From a checkpoint of a small transformer trained on Wikipedia.
Size: width 64, MLP 512 GELU, vocabulary 2048.
Architecture: LayerNorm before each block, no position embeddings, biases, tied embeddings, ALiBi.
Each number is 500 + 40 x the weight over its row's rms, rounded and kept within 0 to 999. Layers, rows and columns count from 0. Numbers have three digits each. The size before them is the row's rms in percent of the matrix's.

# k: layer 7 attention key, 96x64, rms 0.128, rows 93-95, columns 0-63
# q: layer 7 attention query, 96x64, rms 0.128, rows 94-95, columns 0-63
# v: layer 7 attention value, 96x64, rms 0.13, rows 64-95, columns 0-63
# o: layer 7 attention output (transposed), 96x64, rms 0.162, rows 64-95, columns 0-63
# up: layer 7 MLP up, 512x64, rms 0.275, rows 0-65, columns 0-63
# down: layer 7 MLP down (transposed), 512x64, rms 0.312, rows 0-64, columns 0-63
k93 105:505473502552477529492499521546529505457440483479546449444532447567517469559489527467415458494513431507499432516488579532457495440446430542536541486516548501416564511487500543499492490481506562
q94 117:510489527476487418471493494472489479540518520498522485443527526474520482450480426523440436464491510545547471444480505495589496513475552539488567464449481581438533549471568462584557454523491489
k94 117:501516470533515459524480461506496517399495597516505518482496532582498545533524471566473470412476494577527513531536506516520452501542508489528476514500505438454491485453545456531479482549428395
q95 118:528439434501507508441538507521525523411485556582522447462458508521502500440481484507493491524543557535553489495513504545423537530555394574536509502479446471520540487470509443542524512552516491
k95 129:520509499459493498474487522506502436505557532577466447488480530530481518432489485470500490455496496517459492540455543523473565509575500552442472512381486499498477575466549521583502602500491456
v64 089:561491527533507608577449459504546477485456506512472477431534521500585510480478454483521502467509448593458525470502560490476477492525519509440499512515577493520439550483492460465441552493441502
o64 085:486479544500503476529514490621495518540553536499546453457550505475410455458543513511481466551482511441499479520535556491509460537448506505521499516553491522492478430541481470399514530399487524
v65 083:547485532518509537477445498528562513470480507572505492488542533422514489545476511497581539460485482500422470497451483583499442544486491574532549582515499515498421506446512561494456460519509430
o65 082:505474486479436488427463457573537541578554437484501470484562548452452502510544521532487498514519437498516486539489544489403499463500536550515571464475464459549495503566432496494537527506433510
v66 096:525494513534483480545502482528478541491592541474479508461449507450525446586470548433568508534478518453579469497443538460446506567488523469488413463463450514523455508507481534572523452511494468
o66 089:458531492467498443439495457483585483497576504523549522480490496504560510503532460576461503537479506503539570491506352523483468400506470533498540438508526518492507504515503540554491512515461468
v67 099:562490497496507479467468445475464506514511481419509574525479574445499501506420444463482483460537501601525449527529449546532525528501526501490509530466504450453440478600507559496561545490489524
o67 076:517461475537584470567468503552510547548478544435520485449467534500525418569490503507499486517437457481585476486551517480476468498514498492480555591453513443454492489455525518558436507508442495
v68 096:486538490456507547482583499488455469516532524507549516525480533468528517529492486478435522495466404486477578498539596481510471443540469502521419457477541519576431535474540456431519521472546505
o68 081:456514436451490515469471592520524557544491511488509482471504500452428495509449513504491553500496559433425517624474429507483539552514492486509461525588483489515461463495558499515444524487522531
v69 105:513573506513443529465540526461532492521496438467477497583574494461429458588518559455469476521465508516524477498495538503495518534553499462474543531479398508419544484461489515502488570467444515
o69 098:529507507466463529504506467437511533528499438519491439488524551498516499522585417470521450514497583610507507492458411410440491511505485482575523519477525507472457458487493499554510547522532517
v70 081:555506502543510482548483503456499426428485475539516555536453457539475472510521577526548411481511507528550571513465480470474501442514530490518558462500489436513403567436492558528526491501470522
o70 073:532491492544498435482504480526487562459531516493541433469551528455483612473441511468528520523522515479555515502479517490493390539512517451459578402532482499489493418524531473546499514507492547
v71 090:481484503536522508450407528436472491528484531485493457525561428497543551569492497553504507515516462440519498501476572488534522437589452492538510561495463497533475467482447543494520553578498577
o71 083:564487426467538504420442472462506533535608499547480502423466555496477478479493543445529497491467597453505487502543468500514467581483456440468502497510541508489482557502487474508514489526574523
v72 102:522508515510492579517517468520500490487472494522489516565490501431494527477474535548470488474483467489502496429457521560481521497469427559413536461524492462517492440576577492576484452585431557
o72 090:514437460514482529463542542535507571549543567474472523517535483510568489508480537442493456456551550526459498493492459476514400514452576492541491522510525410466467485474519509466570468526418490
v73 092:530552526531545520467571536454511480504549515441504522474458553515489550438472535523468501543500481458505466511535448494584542546472468418466481436555551472503496549480406518518431475551490461
o73 082:519493513580516484525529489504488534495502441496505589481488480474530533607487499589475496513410565533447486454494479521465520451496452460560478530453537521545569453469497456508507457455437522
v74 108:455448532532510419504514417482531498456549470555507504480491459489561509553527479540492482554489508611494492469516462510512496544477442518473477412450496538551475467525470477464526551442515591
o74 096:497545468518548531544538552507487376514541481418507524429522486450473410500506550433458481532549498489541479562497544488537503495498525495500432424576478539478484496524528509539487513527497463
v75 098:453444573491483549582472524457507555569468538485450523504444495515499499512460539529532411484519530507489548436491481492501477457555524479482489460510438461512526529572486423441511563488538435
o75 081:468515554459510520481593519568440529452467469499481513455556523589448497484490550453481470462453542468493566513466487490552476474525414507500507512464489568492502480517481562444428515574504519
v76 093:566531384567549504489545506440504523472498555504467489500463443464506506512432479528397527472488595549545541439463533467500464505455520492473479533480524484478544524523481461489524488517437467
o76 083:438429485524522470503501410541436474511503463473536498565502479531524473576543487470474576474557473527414544524540506475501411517493475476562541515532551489457509488443576470505513510494545483
v77 086:520557575495477497543479538522428527453530442512532533453511431468456455499546501551451518477569474483456477581462534438535499456536497522433451497548521483517510533524473512535443431525555460
o77 077:534468526489558521463542458509493519501511535523458504480479511445445555435435491560569468555521480521452552436576536475520566435490540460515537459476508506580474504426499442508543457500509463
v78 088:493541560467465497413486521438454473467475548493446448504500561498566437465437504543489478494493467480562526469531505473461478548513566564519609513535489517456508516554534467490444489445511475
o78 083:491504473488440516565496530511532573502452467470433495470499486515528515429601426503470586540366526548477515515520566511546477491543459500474494535514512502511496528461512494449476536458514500
v79 096:561527529469462548524446517514571525511540513485542469452562492575537507508550458477424498521496525482504445527622489487479581464475493529475492427419494487487522482476469504462546478499476438
o79 096:490556534538538534470542489488495402472446534461471518567565531513492505510475501504541536564415531514510407479465483514482500516442531513553562501527472473562461477476414486506452500446560498
v80 109:419545540451459523513510534498482589464476487499407481466490470478517474492502480409468451401528473505480520503543553528527506526521422485504493529503461517522548494502454573536551513514561566
o80 100:534498501512547494485531535506527494511459469493520509498494439472494514465485512459503409511502544574475428495545386497540551458542440516363546517549476470471505533499534505456554513544518522
v81 085:494520532504521542573509447494492461495461500531443523501502503454466527500553482450552513524437491465463458494528541537556498409480529476544458454440436540499551457583512545400497533509438480
o81 074:373555469526457513436490591481500470525517547535529495455565538517433514492479513453482475508541599514539450508500440454440532501532498515483441560490500531498459520506456473522503482548511510
v82 109:438483524498521561521485499537490441499512454501477474548557480528478502514483500593511563462454537552553563468528416493506450484498523501506479531485494424531582526510407505474415472544478540
o82 095:517501487526529404462502479479519523548489464511498443442505535523453494543463512481544450481487559558428558534427610557521478533499528512514454486424487584474518495472531508471510536487496436
v83 086:459433437471465537567432489546461499518500472533471565512456512487582482475550498449553501553523442501507490545505528514515458510476464495507528569446474464573533547520429494539448428453497529
o83 076:494525543480440436453548544530576505486560443573472471505492485499436450480478524498487456502559474553560428502487496545589536473499535523474504523437536464450508482521553473492468447529437534
v84 095:453463464451542525455467535534538523470477525570535529521451458398542576516511529528442448530477528503549527529475502523508419505392479539464523497535506463500539474467476514536481525478566449
o84 087:479460438497509506485553495488455491474522417477409510582482487461460468476469549466539536454543472567471490579478523518519484453525467561499476495517497513531503506552600467537512482580438532
v85 103:470494504481526549413478437483519493516546463535472511491462519482518538541523494467520455512513524520454579508616483435459479478525435486485481512518515589513535506508593521505571419501448522
o85 092:520512410507493610518580493518523474495524501542542501554451463564504505477447464453477474551518460473538453512460463553513523583565521477440474487518481530488457472506500508430476571452475509
v86 080:529395464532476518463510490552467461566473473461483494485464536512530568515555484546534541492575542493507490553497470459483456468482526520405442459501507539466503443474452425491580510513507554
o86 075:533446485519528493570535508500515391432501547573494491520464502552505468484456536546553507494513421457547469577505505454511480550455513490528475428415495545477496562513542450519518463512498474
v87 082:575493443391559551432508507471502509514484465456498522462594492545500496481502511500503489549498481506408528462481468480514527451492535506478462462461519576414524541496520586505504513547545490
o87 082:497497490549493570586509458477540466480441534540507489565485553455460501470456422558527518408517509514506459506534529519479535474481490468478468519475460541549423506511443452534462570466532571
v88 096:525528477527443493567500456498488481496505570443494540480542523384542471490559472554478436463516425508470490519480493487426527515505439538555525499464467472570556525499481513493448587537479503
o88 082:470482555481530466466485516500518496475585448482485488402541446506506500501541441481520520510524615444518494451584538507534533516448472552475482536539493458485397497490493568519507453485502530
v89 085:473436534472502502557506534468514524506622457538451532555525477499495506503377510550526504533451473497510464474540441487557489485555442462537476430499528516463504484493460499495489539549583497
o89 079:557582444501524521470541510487491507559457468511490516415474566506512510578477549522469478464471554498456551468471522530519505414488414487454460550524484576495524492478491566494450478543444503
v90 095:462512474560528495483512450482521491491423572503499563476506517480476484532525493445532463491553528498503524423532498557398540496502550521562476475436527562416460460484438470509448502531525571
o90 088:498529547519473481570452480454499455497570559448580402529538404473565498487537483498534511498504562418528494559540493543492469418481473434497513508500462499479489543520506525451520506501494508
v91 107:470530473553475528492542550545426562523501487489517370494458513448483522487469476490510425556526583501516538450474463515565533500489512498540541504454519477505492424523486522423550524510488561
o91 099:508528502493536469529524409553507478548434544424472565453561490521499479544518530432511493448438507490537475535497453498415475553558500456501509512483526473468481556554487509515534428518573455
v92 096:452569575466549549542509518547553522464460448490479461433508527482491460550477457507482496508584477526559500493544518506450385466422519472529517482472441461492481507511555491486549560506521519
o92 081:490526475485515491508487523513522458449499598467481430496567516506466470468547574535570510509507467556496566499463500534440496520566397513412473465526422483495482478468529552499515534483547479
v93 090:503520521570571524457503487531488558624443470511409522518521475490530454468592515529454534478548470512487492541461483448490547558475465476490515479455481519540480481511440466528499471471431465
o93 082:513406540491451543496533485521509434442578483546582552499492450528491441474497462480532449496461550538475503489458523463522546511510536505568515433521555482456508562406466542517511473502490530
v94 098:510447493569527510495455550478493528490481469503558436505529523513462457476472486447534525444488462561418517498522492498547501462456436597530534488542413515493506590559468484548533499513444540
o94 087:511483519470465516495448476579499478564501483470469523475476504509531438532447540507472480495477536560563489497531559471543505576511568472443527461429423478428545419457458529498536520511544553
v95 099:454536520501530476510538580456484469499515511434463493461423429533452559551537512490503484490538456552443510526422460496447435526507544549504427452525521534527582436500523473506534535509491524
o95 093:481534497519530558473516473501504515410450503504560491513513469488489447504485511494542481476556561429499598516569485419499559480515462528497441420415456509509495522535543470553565505519462492
up0 095:412610481487465524509491514490571480557527460610522468501565498481469470536521522601507548476473525554484484497556505426439521530496505513533468503512469527506525525456498482464511538535447512
down0 085:499475505474533562450558585532417505376526496448446513541526465499484487499491522466467444480512473508538516521490471520596437488440461481526557563514505521500483508492475564524542490557491507
up1 103:515526548528523527486508445561489427491387495441507443424443459482506509467545473495513466437508452547496491516477528543482583580479467541539471519494548530489525490516522492538573463539482549
down1 105:484496578539487514460501522485476548476471419545457496476464522496502524485523525458577438475471501501583473555534517476537519497543463485400527462511556478419500473526455514415550510553529546
up2 088:525554492543507545537500535478508451533491496445535543511552508539424508463517421428481478518423486558420537536529500524518471529541480494526484487498521553494513421486437471466550533419576526
down2 073:564467514473498491505486497460541500460505571561576511483483542487546473501491553548477477468575432492491399489487451465536547505423484543488507509428457442560500529523467537491504555558449516
up3 095:508555474463522453510437517503537519478528553512411503525491443487522441548498498531506513575487460470411534502458546421504507482566537428552552512494508515452409526516478488457519528439487534
down3 106:517453527484465490534586456457461498538475454496491479475519544508480459495550451474592402503560541475485506519576468530433453444470466506514474555547513499566563483564443505488474491489519520
up4 079:580456559454538467600490504521527518500479538479549409521479530458412500492492505534494520412437553473437517483455455528478501483489525472470569526484462570509479471498529551505502496455527526
down4 092:480522459568563554434486471541467567499489447443516483469513450491503544528423515529607501540563470516446508514525470502491513494470552574523494497455527425509517504471430480502475446547460527
up5 100:458539487541537439496517453498560491526518470450426599514433473450492526440456500516521499502514482544497552532503473518595436438506540545469527504482498470522516482453435540431507456540541537
down5 091:502554448433477551507482543442499433503524466487567607518539572486507515532426535516501505505528428507559479529462492519452485495535543555484540524505545484501509501498439490477405444525543528
up6 103:541512523451522461504481520453434460539484455527552529567530478458560541494510468594523504460513474468430510546477466495452540438582484500492443591498536514514466495520533471508445464562477548
down6 102:477491453464487510555440586555562450498560469458529476464478517481500474523542528546507450473574510445466552450491619458507491488510455509511444535437490495486519451475501521559508539546467533
up7 101:458510482465478476563482552493519512443454441512461575549494526495518520471486562522538520518496526485508622442501517486446510474521516408515494417494464542476522486481456396499477503540554523
down7 104:486521541488505575497444530485453554422538522499483479444468486529439567530482509488510563501476526434581530512474573505456471456481527469468561538506451520508419476488481507544554474529477413
up8 109:471547482456517484546455538442465515455552573496535520548517517463569459539474462532479475490552489518404489506487438486553589456479470549573460508515489518518550504545486492499427488477436542
down8 120:468444487501542533546521494594513521494480425452531450480478474419518465503467576457532445520537541527565496504518530528447538476559565580477489471529470523443487545485507489543501485490584475
up9 094:423490520543568458539494366517467476524483457541517512525542525548537390459472537500497522460502492545552444497421481491526468517525520512526491480526485461497510550507417456504546535508482512
down9 099:502539517501553560515468476508538467445442516496532474509497486532561534574466523420511548487530507517462539481508465443479559507547453524485499564489549448495510492422499491561395415510447509
up10 100:551534542482472543478493563445525487478423474478517478426524494503504471514511532415494506521470483493482457498521497570445570537497489522536427497500427491487510476437489504454573522545625502
down10 103:537481488474465508494562494485467471541490569459521487475530483502535497540505500488553499550466483477469463496543567543418536481545550449446421499502438491505491470573492559495547369532451506
up11 095:537508472586477435492521470479465383579495560556504435533466461495513510510504511506483553531541495563519421560511496481436499514497549518518481496453460517503453495508557537475492501490527594
down11 095:423543499559479476462490511498492493595522511524456416515495498424511433537475510441503506567476543549440496445520536474521540512426518551498468520451526546463485506427556560549506471484504495
up12 105:454473500503385473503459473537524577470504458491512462475504527559525454501495546466474457513420482483444528509496533515479455539571500577527481501611438508527535473558497507533540496515556522
down12 096:504492456526543514512503471434560444522498488558455556413554480447521479509509435425549546485443501489543535569447501541470469517493464510487454504491551564484448478519504505555450518545418503
up13 100:518500488505530557555469436445500502520555548530462496527448494422504492515468453488537476397551484474551525487496496484506554467540492527479512474455455448447556481588446520546513460584527547
down13 089:489582451471477529473553507574485514584513490480516465536488490518504535549487435500475444435461473469489484512442477516479515558508474491551569495536473427509477442511528534418525590515465437
up14 110:470561435527423422468491490537507482498554479530475458499527521427518514514500454569479462463478469497606516514436550514450449542485529527520558490530536513494475538480520508533575517489590526
down14 138:488571502559492498443575457526488491518461512445553608443518556484473505440495489455482428492476433444539516489519572474505454531513543499486502500468476520502469587491467592528500519487506506
up15 099:591434536479500523445473506548501563526501511441545507498575501471526528469441440446492509524457416513527508563426507527414513498511526505570432522507439464514515543464521536510520525536518505
down15 099:600471516469495563415513559549488435479507515541509524479492375513580497512493490502556526503549462519488556552454513528490516416512565504469507518436460487516483505482510501514490499471482438
up16 111:456491495506473497446408475449532587548544518552494454538552490530492436516512570529455495558521483460495468453457537485445504464487477499562530504502416473451559569534545536534499458477478525
down16 113:558484487518578523574466466512531469534536475560519449474509515462475528526499515501520411546578441524471518497517504515482517456432515529495439541505518409534465428495558481449502540484416495
up17 094:541488519480499529549507486523482463480481500443498489470398497494503376453493502484493457490480484622484516514534543489549574532484519484543511564568480550493481493472478447522428480557472534
down17 077:409519531498504503478441468534556556513494496520505493503583515506469552570522399462508541457594534472492479530468424491475489516475551479434496467514498421535541532482518508451525507539543457
up18 094:542510525526577433467507437613527457504515468536474468502519482523526530567505476485487579495520536556476507571442503491515510559443535502457503534457473471524401520462473458513536471479553475
down18 086:471539521484532532539593443348505496499504515520436539480473494539515483494523489503483449496457562421536501483444556514487519496451448487541509502524511435589536447510497510521476506534471489
up19 099:475507520505474572513540487512504461466445480531468476460480485493529506486557563514507517519514560493528524497544397467494475527458513541571377564500515484497573475478536462475474389527476518
down19 101:425498437473472506513504539556448460475478516488521466433434573472492537489514538510504515493448533506455540495587607564481533520511480502524441506448552526512410456513490442547526492515491497
up20 098:538462507494400440478548465499548568504558473473459525436450499497586500536487543475455534512519457519505549474538536526493521556502519511546528587482561494442443539530458461466537543467467504
down20 097:506510527524524488462527545478468537458551545573491591529501569491504423470546490525471418542414499533439499486438524497573521488454493448545462520464530487562554522487475533500500538436484497
up21 108:496468503517483439474502458598528550496456560517450535516440515533506439472522504458526542498583491549426511484521429497481451544433540514529545517490504525419465582484505448482539470532513472
down21 097:613481465484502508492504582487480556465464460535562592524474488491497521456522465460517486526529473468469559473442501555469510573482468442512421557507509497538518542504511536423541461527538489
up22 095:499476513512515491509428516559518502415411537570503476512520519498463526559544473437554536476529523513487496530458449462468471556416519511470487522568502517411480552479560561522453512506457532
down22 110:482525441539506512590507528540520458525478426509498529530473521487553459539497448648454466548450579497532477510443506487508460487514497531420535484502479536468514466515523470441506458516527532
up23 100:491481472483517445540507447561502594494482481521531494555403561418502504478548580434508553513498549515525477486478483500524539459454407541486533519498468521538457526440547533508498488489555526
down23 084:523609487516497465517435544471535478485474530588449533519531488512505514457489433514500433428547556453506542493510503466526499510562521500504493458437562505482573443570489490550454537516454491
up24 100:516485508510529438538478500470533534532526432430461493549520509529485538391530480479568441542524458434513444533458498521448556487525457477459574534498464509458464450533514514505480469595501532
down24 103:491498472517428471500510512458527461510465515445551482518524492503506536525427550554508523405391582543500492491511511421504490478521548556485472476565521503550510500534517521564516490402496455
up25 103:467566578520514485537473510469552451505472497511480475511512529527517449512487560494551468541498477538539560503498477511451467548448606477518501410503512477538451559498479424427535531440525443
down25 110:484486507475465543465576441517484483494499537461522504511471482518441538488464487516527503555507572529442556478452412425526565537446478495505526464547477549445594522535468432466521513554541496
up26 106:546530518405540519549465512583521506500507481494507579512539494502484481479440488471544557477501504464547575492506444462495518482543446492459504580491478541421484549447517398538476499509443492
down26 121:533428503495493499425504491473500491491515544559515432480437473471522466475506501509516602515507408445462418535517573492527505489429529506442490560486491537510463587525496517525467519461555530
up27 106:541467482512480425486515553496462455453535507531557496512460506502538587452489434557490508449525506541526561511496468480501518507432480531502423517496513533507442456457432420529598547534510521
down27 109:431533502487424459535615502464490488538460483559451519476513494473494571533524476504479511539410498432542480470530464536484491492547478533578451462471454502595503492454519521477503497508557480
up28 099:441430506618455528497453516499455578556556481532485466429534543466499478450506482531539449502544495515548525470500491434461554494448513482467458457513525509443512535539530444546447467505494486
down28 093:514557418500508493498576563537546466544490508461478480528514488482495514509565529548432558488438560516465514510458566497495458457477464488513479440482515461506435529474526590440424493464558510
up29 099:457524570422502443518526524538472390510475463473425458429498477479494484569505450530527476464509487540528512460488491495535493430492479518532515548555473545525477502494456498391516485442528546
down29 103:440482531580449553556544502517471496519475457504489507496428445493415507511534522513507476526550529499605532445505461505524493483535561514548410500485444540491530494467453474553505478488579458
up30 104:488476471526433471489524448564551497473535551499579545485532533442490478487463501503486520530485519538426544435587513436494503558541555494545391521516485490538543530446507501457513445477532495
down30 116:511548472505473532456494456517530473492495443469488513498493446506496511463475492525477511540609488574458645577530517552527568464506493469519489434454565478535501502437481471526489496546513514
up31 096:488534526516503415543514510452536508470602392507488528534577465463485554588527542556443493485506510488528491461440454493532538543474507482493494480492469460542436520503524480547499456531436491
down31 106:521494497428513542506561486494555510496499524530471472466529482533422578480536516489502565475540459497471525409496551443529509486542571478428565581534504486553439478467482499554503484466557463
up32 098:459531488574476513540517533540496459592502546561547602553480498487450481545494539497409539462481454493501502520516499478453502483554469480449487447479512483502542574571470508535442451487465530
down32 088:462516507498513585478519510432528485496541505461431555536518525468434505529430459563506559552532475541415429498520509496516526459567476454544553535489464544512423464453545484523474544490505491
up33 095:542510564504632481486508515521460533556483553521537520592464525495519553463434496496447507476550504527484458572452472495463505467464478496468519434492531505491416516491447484494543509553446470
down33 081:514577417515466477484455541447501509448475533574496459540460448515494491482575428438508543559538459493486540545444550497503500471561514433578475516491484505483476453541462537481501557456510495
up34 092:502488535536475487509566529464492513483522441532513513599509493485513520483500448449395429477505498485497447460499514456519545577496487446544576521483426501454555524427522527481498563463509557
down34 088:467491498480594496478506513511560451452502476466480482412539492509488507466500531508517541513452505485505512569471541521453471509492504444458503519503438540531451577565565540503391423565509479
up35 107:473571570570438509515555466478454544565469521481448559503554477471463485483514452519508532543559507443476494511485455463498521527435542562495495391523455484460537576476466503498479484486538505
down35 114:470498463518420529545511607493515516537452585481546489517491485498618503486524460495477413534476552533503475539448438502448440475475481527492507482484491500520456481537537501576531479474521446
up36 095:432498562459510602592515501503509454516514507504495485499465495476582484459445457511480434429538509487494477509512560516497546476541524542511482447484542575465475575488537512585505527457485542
down36 097:540474496512491393440469507456479556501495493538486554485536541515469509551521566460488562557457482497500610491453472500511466520451494446534525535571472464532516451495499508408475459552513467
up37 103:457515528478489537502497553516494511569553541529505534511494501474578549509468450480470483592491519444439523493533484427403455526473437525487523495511430488486499504501444522485494513464630500
down37 104:515462481585429545530439508478442553512539499552487530504503491499468457452580537534463505497526489546478581447526442472453517478530424519505432525479555476515510462501426495559523484567511473
up38 107:508566463495472520498511492424547448480483483489452439448494455484521482427611502466454512442527496542473532507533519493440596519481515484472455566523489512546539497421536513575487518504467530
down38 091:414429536492494459563506502561475500434497475519511484510496599507465578514475560552499428466510524512503410501505522530440510518500481478553498530508605503434490485517496480462513528509544453
up39 107:511566457563441470511581534457507507555506535535457556464432568465496488517548494535482440489529455467505537516459478468460532489434501493523519440484417523506531476548544529565519474454464566
down39 106:439518412491453587514526464540488488437514524530585507523451439465556520410510494519462528487486505484499504519520547498500487473430575429518577529463527457540473541521466503548525468482477510
up40 107:544535490537511520454427535627476525502454462486526454488544543434507466437460534440512563456522487474549575510561512488490526467504525523478510552535424484474499460543509533513469447457522494
down40 113:552515451510571521488533541461563460493543488545439505456539462510492526452511537425528508455598491509484501510490498532430478529460563575485497568506465469483491450492420558546434477500493519
up41 088:459505505485513497449556441482519550491540430512455519492505491444516511558506503477512497485536464426512534647493414513448495514453524415469518559501473509496490522539526537482545546558460515
down41 091:489499487485540502554504467491486458473521548561520410467479560528556495542544472492479524485435546461578432412466517517439525546493503542596452495456502486496540487445499567488502472462547498
up42 107:435518526508479588541489473558552580500530527497496455503494462510495510549504453504488549495467521484524466502402483503526504494421466488462525453528443604433556548522484430491509547507512549
down42 132:544552515520428488492474504485473495496456418515500568488512487501491513509376492522492478536546526439532547462431431486454501450526564492502587511526532542487538449557541436511530511465526511
up43 111:447521481469509545481466504522452517527468464530500497504555507515527515499503458473488535501505502446483523484574526470463567540473440548527476616509483523424511531443652484487499500430500503
down43 114:532540490512480501553508501439522460489466567522498530516471563505506420485457570430488515487424505531515449485563508505553499560531504485564476449496465465604461553541492438552465451520529510
up44 093:476528502448565444458472420538501526545555581524439456481531546465462476485480510559504490572457519534417489569512513428503572511442494454478488503502484550496525505489530551503499450516518439
down44 089:505579496512430551482513542498462495486547512515549532499492433474572459525494482392470448469495483565474479499493526526577430520570543472483464504467533496519521487447433492594471495488529523
up45 094:458456533499543527562515486502585458475441459495473476497540528508532535464515466518477471475563474342473498538488532480546485524470477519509494518492517467521532507618516490465575522510498455
down45 086:553544483602508582464455544477480537546448434508458555474503435529489447525517426525459504535494474445538558520417447496524497454516523465506477541483533539461512504519512503552482565532473491
up46 106:444536534459548503495460560569510519401456502429511558475544553502450445527528581510451510532510509463533487555466492540446521494550469502513502529461463518459542594524498519495534464500504563
down46 097:457493474521497498491410394494493539548517555527481474540480529594500526485503537521483516521532476488588573447516513457512452513590453543527434495513489500457498484542500454466446504487524569
up47 105:460469447502550447467482536484522504550482504478519504454458552504569490492570468426537537517497434525506591461488490540486582532461529507548470537465484481514579389491529449497516474458514492
down47 100:436567506510464487497505494509540547513458526494541526512517536549469496516525518522494563464498519478474459316453543477462482513552533546556473495522491484456528474496524509415487484481566524
up48 099:533563459492544485550520515453434451502476567549506476533500522543451437495524569472482477501618429536560506527486551455498530507389552499500438507505492483513483491478524469487482479475524454
down48 089:549531488475535526505512500468531459448540503463529572461494552561416449481468497512439491508434418448548491486527524566520505465504504522490556584475546457456510478474558482549475587527520487
up49 101:467468509444565393436568496454533486587480491501482538548459510529517545464516448479451499467540456548464550500540499493542460501506492459549487492575519485453557481547487477514489550475573536
down49 095:510532480455549496470476530509543417524427581427460464499517482539453520559484552521489556511500515497533502501420458443541475563431443435504529517575491465493500537498464519484494573491486466
up50 098:582491464446514480492548544482531469482522474416560516524550570501563482496528431484509568432538540523458486468456494460508510536491507446519459524564571494400522468494507518488508506510576489
down50 087:553526488525456494549517484515473519545404498527447473496530559495447495582504612518469470510481600488514485530526483535444535427425499511463422495513484506540483475521468558520493482508459483
up51 097:515482502496560505558497508504434520508467430502451473548550469556515511534466496489543464466508510409420492567489486559483454495455463464490487612506455577463487504479539514535552443471526467
down51 081:462472507457517519515486524470431512419505538463520492482572519495490490480484436459490548459458530534531512454610529549557582436494480504546475492481508399545534452523553515468547517521474479
up52 103:527447471453515518516489437569552516578478492506509552564491503513560484494476493535510539454471459522502419570506503545500532527450533585464479556493571443414504510529550439456496522478487503
down52 100:513542509513491472512472525593457497456443463474515509468488519498425437551585468484572495538539426428473497496541503506576505507501581487564465529486530515514434491495502429492505506502442555
up53 092:495528477501569525477517459475492451560446576533471489448530504517512521529558454517425487489495442439457476542540467475490520520466555541473567455529447496512525595472531478465540538549486586
down53 089:453464522510494515513532546508456476490612439590506490439493496508494526451455531525528446556472596557540471455485514429512498446517510523488545489453590480493467478480526515544484451462531490
up54 105:488508543451521404496528506535477501511433521434483536521478576537494577466510599478519553463481482457420467517497513525572538485423505419526526543475523479435533500508516516480472479492480539
down54 102:529514490521548437522559535500524477490545506504460509513430550532472501532467543542548467496442445500490546459594506447506472508417487531468399524454527489567493493443502490479483514491595453
up55 106:523503491448434498485535473388555479517529494478515542554528576488555538433509540499474494500430449513533505517462544467482512472466517512458481557498548520526470439521542530481599520410479514
down55 102:468499521517565508478520499505470501555512508417537541525526448511498487479386528462499515497524461519550513475457476477490440458535436491456550435582523518582471540491470473589538521500519436
up56 093:543484419572427494514470443533514455507470497507494511492524494477469490458547589497468534566522508524485510488477466484496537551421464526470561558451566495495624551543484464522488505484494526
down56 097:436489515506477448519539533543500488478437461486498455522534504501516521494529470527487568600459481539569503564417510466503522455520529423513548481492544472520432518461580505432484542480480427
up57 099:472491531534578489482481480496486468511427590520481476462491527475478572450439557468516460492464498553439485523464552544558443518528567469550489479565512499503433500463487528472537541551559554
down57 089:537540493452479483552467546471538501488521443504428450511524525494494444600563522504471507521564484545522552469522481460491589515507510511441477487396524446485529515509490436429495511532561470
up58 106:467565560459481500507432481579466522509506554426469480517422508476589578477474497516451458512504494563466469594448512535558509450482497540510475507510504440512582474514478484512499498516469519
down58 109:489539520546462507476527488543507487433528484497512500478416580522497512533473565527510443511451508499454540525452534355552457421477490577488523496479493505550507487539499486461509571464480502
up59 114:514539593480523489466497520519542476528477486502531589522428478490422470575430487520514503557519473521507543515441487402544472490482443447506472535517517518512429493528513562494511472590483513
down59 093:466491547484552503459476508553507431431457515493547574529459457493480479571442511510498518572492504545534490481519501456514439557520459521550451541485512479553396502486557479475419469541471474
up60 099:497492541471501492509464509507452457422505466569521404450528615510539506440510490454461556555527495545528474543534541587466499524539495536454478503549491525500509478518522420487495502535554541
down60 099:463502434532494466506494532492543553483470497453553553474534494452471465539512522441474431431455468547466573488506447505584528495475572468480582456460447479519468528529503550536526516433522542
up61 099:526490530560469515466446498489510528460487512541478586509572540504571485476529467512451514476481518489449507487494542585509542533485447515485507514493513452539549517549425448543519364440506478
down61 088:511455493519490497500497472475506528512561591462525417502396481534443513441511524519516541565514559486510577503494528478459514491468456530549445463485542568511472470473604525507480519562471511
up62 090:466498512566511560502427520444485515491462542480433506510460498498526461600519563509506512534559521445449563520426512460439479450550497491466528528475492515423478441506469451469551500533492559
down62 092:507518542546493486472534470482503511509440472484465499441486510504531498494501511522581438463494535555535502488571561514477549401569540453542496461499536448564392506548449576512495481526475503
up63 115:461490534516513473517511482446514516538446466524561535374498517424545481532471498447491483525498529480557555560483496485440537486457530496427470412510484442491557479523508516562572499541529500
down63 117:508483430461432545490515506519497533481575500540477485559548483502407472433461503513477417527502479531445532485523526508497549556572467437527520469563574538460432511534509509488550450512512484
up64 088:521524564476478405555506549500509495432477517434429573444508487474564520471453503485485496521489529541520555469564448589549479494545554484492483479524497564474421473504526513516482475526454468
down64 079:393469517516476550484525484453528552547491448562559505524462519563478486443507525455527484493457522479496474526408591463485453542453454478541552525510535445521556498510489480513553494460505560
up65 103:508515580531505480474457463508517565552497506519568440492545506537475509447465518522498408516496431445561505517454593412483558479524470484547445562463512506538522506549525494520480474452475519